Weights of a small transformer language model: width 128, 4 heads of 32.
Each number is 500 + 40 x the weight over its row's rms, rounded and kept within 0 to 999. Layers, rows and columns count from 0. Numbers have three digits each. The size before them is the row's rms in percent of the matrix's.

# q: layer 5 attention query, 128x128, rms 0.181, rows 0-51, columns 64-95
# k: layer 5 attention key, 128x128, rms 0.164, rows 0-51, columns 64-95
# v: layer 5 attention value, 128x128, rms 0.183, rows 0-31, columns 64-95
# o: layer 5 attention output (transposed), 128x128, rms 0.166, rows 0-31, columns 64-95
q0 086:501531403525471519489467481496515505462528458475553507512548475448511547490510462522563555498503
k0 088:461451361576511444518542480496502435519502592541487492516494465496511501426455537483448503519454
q1 063:521562409524462505479511427411513466481540487416550533525536464469485522526460532498542570502450
k1 090:457431449479552511479490510513513506568560546504482482541542444490550559438469543449498504484476
q2 080:515520493509480539504509507509597468576501523529487468505487504604498409453464521475459487454457
k2 088:474576439506512505477467466527550487528502510518461455585460521491451584510524584478472508501461
q3 082:520564484572437487531527453487501479482508460504544542506564448468530527450479477490518492503572
k3 085:508496397477472476490459412494472544491448426472539461520435478479400492509552490476497556498486
q4 079:506496505490485565501556430451439504494517443453468500549533483461399523506492481466468534450525
k4 076:476495417517419507473455468502550463505561495485496484575533515491480525412527530501491553546503
q5 091:528513564527526448499475498536460463488493450537523499508520471587490520511514488570548450419558
k5 117:490542511446438495490488469491497544506441512588503504450558503506518500470492451458499470543454
q6 105:501515536463531509555511488467517614487500567542541498509448578529486445455444501521482506545527
k6 087:527499515541561531488560529519563439559529459516442490502504513443483474466504508514550473503418
q7 088:533517448452473583506472526512497453510507501446447488445550501434438503489538499476520512452452
k7 087:544527467518507492544571497472512480490465391462505519550423495492520490522542509503493521440503
q8 085:493484538467508495519536534547533478461464585500483486491533500496492448500557538488482537487502
k8 124:530531564491523450530496564538540569474460441539462477452518462501561493518503475473506485475502
q9 127:539441623489511467523447470504531534465539496550475558494474498571481463467490527516489502555506
k9 091:521479465495534455442546504485542506521510505543508493468534492544503546549517474483494494538450
q10 107:543464639480546475505521469507565510538505509543469499423494530564444496427473518447544449522576
k10 075:491492478551523490466460511438505572578553473471479455484462507477508539519442538453537510505510
q11 094:506439509462542538526466576485488553505473489430437489492457497490420435491531503531443468442500
k11 111:571530443453528462542508471497479518564471611526610520488516509523511526501511485515540485574507
q12 101:531507468549434531464522518539539403547479493525456501546418532484520483457454496428474435550470
k12 108:468503484477511475570458507410394504492509527516539453486507520503531568501552537583483572487498
q13 098:503497535513491503566502532451500507516536439526532504519540450496451526522475435435530531491531
k13 101:468528533539494496447445465533578499481510507481533532506486507515504455520423490489445477565487
q14 095:559454478517488514530384425475477458502452410544519473536459469498458482449496465455514455532499
k14 104:441510535547561506469527505570499484473499554496510548540497529518472529469548471549422448494465
q15 100:496494493454488528565471566447508507487489509507557466470536496505561457444428498486503512478532
k15 099:498541557495487455551467411458513505471558473499524443476519526489439475587532518500504502456507
q16 082:512489514517449532459475552526451529454512484528541490469535535482473439492533533509530497512536
k16 091:474467453493489508496561507473531506554532475493541577512585496475519564503530424525464506505551
q17 089:494481478537464523493534500563549452424504484535519508490534484451491509487459457443524514457542
k17 089:482496370565529470409508527483510471523598443473530457558466439499522506426476521525463548520582
q18 077:494442493518536414442497548502465506428497493525572487474454491481504485521537439530502474543535
k18 095:492443360554510454516543431465475457526514527501592479459498471437505478447467518473500542536509
q19 073:488432581561523457473516462564493508591438564584433435488498507499509498470456492475532484486542
k19 069:525526648462516496487454478502487602438436456516534514445483579503489505556438457521494446491502
q20 084:541526472576476518507486422523519489548536545548470487459467462409517495528414524519565487505482
k20 103:495446570444482520540504548526512552474431481487537502592557567498475520546647450517566504460490
q21 081:522441537545448456512554461499470506552505516523454449494454467496537564523492416461507477520605
k21 078:468468575414536473498473454562482535522486512467546511467579469505507475506420556497483527488431
q22 078:534480483519602538513534475423535551476539414484505487508538467499461513501561504497451523483491
k22 090:468535391470490554471535501540428437561521513467510551628485490524437490478551488569525530469480
q23 099:492567481460420474529434486502468499440466576480487498493500471491531535476516509508492568492480
k23 101:520498432454500576535461493517465546512508447522490430475488467466543474490525454520465440507474
q24 080:520448512520502517536510474484490463517497503599495494479517500532560463523500525443541438473452
k24 094:522509574411517452544480525527483560521474509480500479476541496504438507546541526513407524506607
q25 076:502528461480568518452562584507573483491544479457521517515479521498478489484484502550554489490527
k25 077:473456440557449521526508476457509439513472492488539558539461527513423486513557532517494477471497
q26 072:510403508455503504470451564481482465513477542522460479505449498538441475520598529495467430514494
k26 106:454507361541531497532527492469480442551559473492507503499418514494528518470535557499500564497506
q27 091:538532468518482512507525445506488565503465483521486466506522533475527553455444530550486476435518
k27 088:476474445528551536469510505522504441497472405495462476467424602482482431494565479507515458535487
q28 080:493551507525497562444524524549514489502444463531482490487489471560551541477488494450478596523570
k28 080:542481543445439532579475451504493510508493522565484457473540410535447483515441476469482493465453
q29 090:496487568488483516479472561554500500513554513488401544528470527492510484523453513463440494538409
k29 116:539506432523495435518560503488462560549474501475511510487530453527461491513543448569510527523583
q30 091:546506477415497537533497569541484488516499469494502517521469550477522467552546484494532542513536
k30 105:499443518508509498500459513493513435542495421525552474432479453500538505511479488495468514544509
q31 101:513459537480507520485442487495501455529544504567506502550500542606489500446516501535541520568507
k31 105:508432478456575453487523490498463517477484484518516424465496496437463447478532495574455541533425
v0 111:502470525527503488537435481455479448484496473493442440443509489499444526440489504432421545463477
o0 120:555470485510506499472440476526465463428486530431484432477432516528551504462512520498469507510497
v1 103:568517492469472526521489494495495474495470468506535575449504488517595470496446469465502463542517
o1 106:534504546491489508494498550496560535487471481466449537495470511511517461453419529504503477463484
v2 101:452535455488454443520452478433453524488541445474425506521439555466407452521475534524584454515551
o2 108:569544404498441546480488468537450518461499520497477532518477533480459528490485543503502495443512
v3 108:485445512555471488485512541453493538537538576473505456550479520475427497484497564485504502506486
o3 112:511401471537491498504524484430474452476446564530599461504513489426480567530475487491505481496506
v4 110:537538514456527510561492444519476433462530511500525495525563467517476467488562501480523507464557
o4 127:450574552405520488498542471567498475422480515506494563484499500534568516566553516521517443494565
v5 111:544432544520504470522529503521468418501517519528441450421502419501538540506466454498559533500522
o5 110:485418493560492438547500481508474461451486520490451493465492418520521489522535477425445496475485
v6 111:485463482543561529562526555519456458530464577518488439463512512444518498494492578461418502524430
o6 120:547406431510578468556528549513480419520488494487507430453482526429535501435480529504491522515500
v7 114:573482550535451493469418443496563512477492416509537404500486445452508467539532520525482527518546
o7 106:520444456476438503463529471495516513477495483493505513497525468486519474495522539558435521562507
v8 097:485494535491472581364516545519499500542498506536523462502518493499559534460496472493496449537490
o8 108:481497517409523520433434524518487500563528503529497535459482470466509453531542468504478527532445
v9 111:521437495483461473477520563523470533511580520477498494484516478533476562529469532645447470499444
o9 114:506480442513448528517491506575432467557470509504446497530478441590506560510526529516512492519429
v10 116:539455466508446487539438524483501512482478418442468512482472462505540490568513468445398527491558
o10 119:492440491444547520457458573508509561498456459485444475501516562483462484457534534552469479486507
v11 114:535479493482468532504561481507515468465562552493490568542511534560534491496505465556542469502486
o11 132:539473509495497493487506440498482484480573523570479567524520459544479469542510457503525554513468
v12 107:433471508535512476500572492477459545501494507547537455491540523474486510579505548514536458439442
o12 117:483573498523506563522514450504474530540517414562470460501532480432479490531527508435509461422506
v13 106:449458525525492488490457420514487432513522493519458438409584413469566462513485491513494502444443
o13 113:480419490539524561527464497503485493509506545510503441518504490396517483474526495497550439433486
v14 106:483538523501489497449530438571465487453582570514514527580443538553459510455521491527535465524505
o14 113:509524541526484462500457539506525509510472478462505451549442509470541486488486427573573498498549
v15 098:527447452497472514509470556517527558454547411477487417549495470444579543540516471523443492495529
o15 104:516474447514478522496481566538482503508533485500526463543566522474569569540547540521444545504498
v16 110:528489565469488451480486511518517511530509499507505473483512488521484532467531458488416517522495
o16 104:510497565481521427475516569465481439509442530485478530485524462572422423469504487535504488489482
v17 114:470461562522479477497483513484534493560515552548483434529506514502502492499473457561434521531531
o17 124:515408531507490525515486522504499442497451462604491488464566473528555523535483490519523536482512
v18 110:512436518552543525479574538451514513560384509556460546462550510554463549499544490575546474509502
o18 114:573480470570534529495482509474494545593500495545461561503475510572455556483552445545530473523518
v19 113:496503458517460526492469463481508458538537517555449506460482423466483522484518475515466487513552
o19 120:496504475489535464466481482467508572545507479537492532515478502519458475529528522553458476528525
v20 107:499534485526494520514596453502541538490503492541519503514542552559508463572548533530490468535518
o20 109:512507454517481450539541547461491524513579517514508478546536487506510527550562512582504509493544
v21 118:517498564570545439452506490514482533498476468538523487488496530469572450451512553486469456549584
o21 118:570433539497522475455534445560483484459463510585485522504556512559499480446419555472450455519561
v22 108:535580472496504538461543476563581555496533438507502508463540503451488561509477536553511474485474
o22 111:489587548485497495510546510553530581448497486528520515448473471503542544504520581571512521508554
v23 096:533462523522479542543467462474475428482432419558507467474523442484475444488428477353512478529533
o23 112:468476493564528467508507518532566556445489526542502469578497491462462412451445487430461443551514
v24 096:466553523554491480458534509500505458491526562512554525476473467505552478470441509433469531469543
o24 102:523515433535578541519440495528488530519514540440548469463417472490440478483544516481505588515507
v25 098:548439486504528399468519492451519505518505528536513486505484574488439460461486456505591502504569
o25 100:512483526530472514477524429492514481529517467512482506425501480505485643558460414505502488490517
v26 124:509479563513523528497434441518509504466539505502531428488533511494439509520541446602580603434528
o26 132:500539529512481580516589452486474532513473524514492451448524486507476507458550461547526513454465
v27 108:463603507500455485530494404522529413470462495488483528430529491430465508509495569444486443464486
o27 113:459560483537529524586468399521487494482496509519532467485536556451512466487559517481497443503542
v28 115:475492493472476589520518480518499515507469457529463573554549500527529494444463416522529485495440
o28 110:473465506521515597540588479497525511535381512559437555512499504519414487478472508503550512429456
v29 117:494412460534550491516524541502535518561401460548411489472518438477489517516475488490449513457413
o29 124:485465538548515499510485562490512495506417433542481543485525532458515510489509529498463487535568
v30 122:510524518449483536528508524515496508503539485509592478489476480482532477480518456392468399558524
o30 114:445541503448437489591484518523532452447551463478475483485396481491537481470443462422511500482492
v31 115:549576480458507608607455515551520443510529439489508526449522496491492476477517475478448498498493
o31 119:553522532453531506558503613539503529470519476447459488489519545549512375521537502504514480524524
q32 092:459487508595445469481464489522566457540427520432525439483566478487517564452490517513486477501524
k32 100:522516495510514493517482534445426490496583458551536480512515535442452534484515497484498466519539
q33 097:498496500374513513481538551490484619475584520514522506451504477511514496495521500532512540519473
k33 079:485494532462544470600504540562517582482491531455473502537477494576543489547443545493529583474479
q34 082:491473550531481418540456520465435425485465459494555541469478513580473492465500490481476503498455
k34 086:469467447541418533433531509489453503461494509498533427475550544449505536450514459490469444503488
q35 097:503466538381495521464464545495479490458493502498553512448494512552426458509498493503504523555503
k35 109:532551486571514521525568493534560520564602471461464445508490439500539535439473547511485494509532
q36 089:492451536426444485493519553485431532506539462507453511490597470599513507524525514544479541563462
k36 093:543537472558510527482526435521502537533514499504528390460477483482506493402535447533507525508501
q37 104:555421504568513444483514483561532453488521492457525475495494477501542495525447490467457467500499
k37 100:506533501517517505515554536451559462583579508477522451510544482505479469532542561520561500485525
q38 090:493494446524509506473438457497558388545497493454472490555426436504551494553523475487446497539505
k38 072:547462423580496454457438504491526408539544493507528473567487533545505527484543502558496460541474
q39 104:517555541441512488530522527515502519497480480481478533475585454587542525564553496484473479495483
k39 099:462543502509514555470538536500511531445503483492573578464501445538433516467509452441490531490558
q40 099:457468422552520514446497560498490378474547525458516458482458493495513517533448585522495541448523
k40 072:487529461483487446490543408466590496464531531474518494567527501542499495493559497466478551497516
q41 098:529577433499520612539559493516540512457531520517543503542492499461465444534492511546481551488513
k41 097:489554518446480455459497489564413496441500431451571501491493498555495523516552531519509520517571
q42 085:574532539456484538504493555503457439513510489544416495500506481448561479445483520474433496462547
k42 098:585558552449496456585453480535529537513420541479477489394503467491505475519516526455485463503512
q43 090:577471567493559529510513493478528443500514405456585472522502493452495444505471523495491472501532
k43 081:482519550471420473477496454559518481506459509478474407508502443471490530481512472547413467478474
q44 093:504539515445519534490496442444551566498525542474591539541514509532506523522498484493479499506576
k44 093:392504532467491578512555457604511524414497510476474505506470481523531534462516486493419534538439
q45 109:472456531544456518498527482452516487517583503510461477528437529500547549490467509457461526511484
k45 108:520469562454484537503490516522525539521518503432477474482414497449440414507501503518530443531504
q46 096:487523523467466492580463442475582451483523450516497460532500514455502518509488608428519512535529
k46 110:501509455500526502506498476516417500437591474440533422495488581433461469518452536476562505474533
q47 092:515501560551536516513489394520527504578592485523504470521552463452471575547523471509567500570541
k47 101:506495555462511486489444528526522443490509485437483459516434462555506522440577475461472453537519
q48 104:420433519476498589491540463494515533582478578559466435466565530507488532525509534557497542514499
k48 107:474478558470591472471483552520448498485549502475440501507449492555506442535497510503525554484462
q49 091:524533532431504421518451524476431444425546436470525579529485498583472481500505464465520520503462
k49 112:448526479525501474488482493456479536494465572440537513494479520563483455461499472552450529470575
q50 097:484491490606526544445519510550516485473444531496511434574520524464540548505487554473475551408513
k50 133:515550517518466447525442450495508489499488453514459552474401512556531480469479439413454541496519
q51 079:523454524529479421511493492475496446556491469468508557555518424576514494522491506450474489536424
k51 087:506460418506441559466543447516449453459506507533575480533455478458506529410466476571533473493511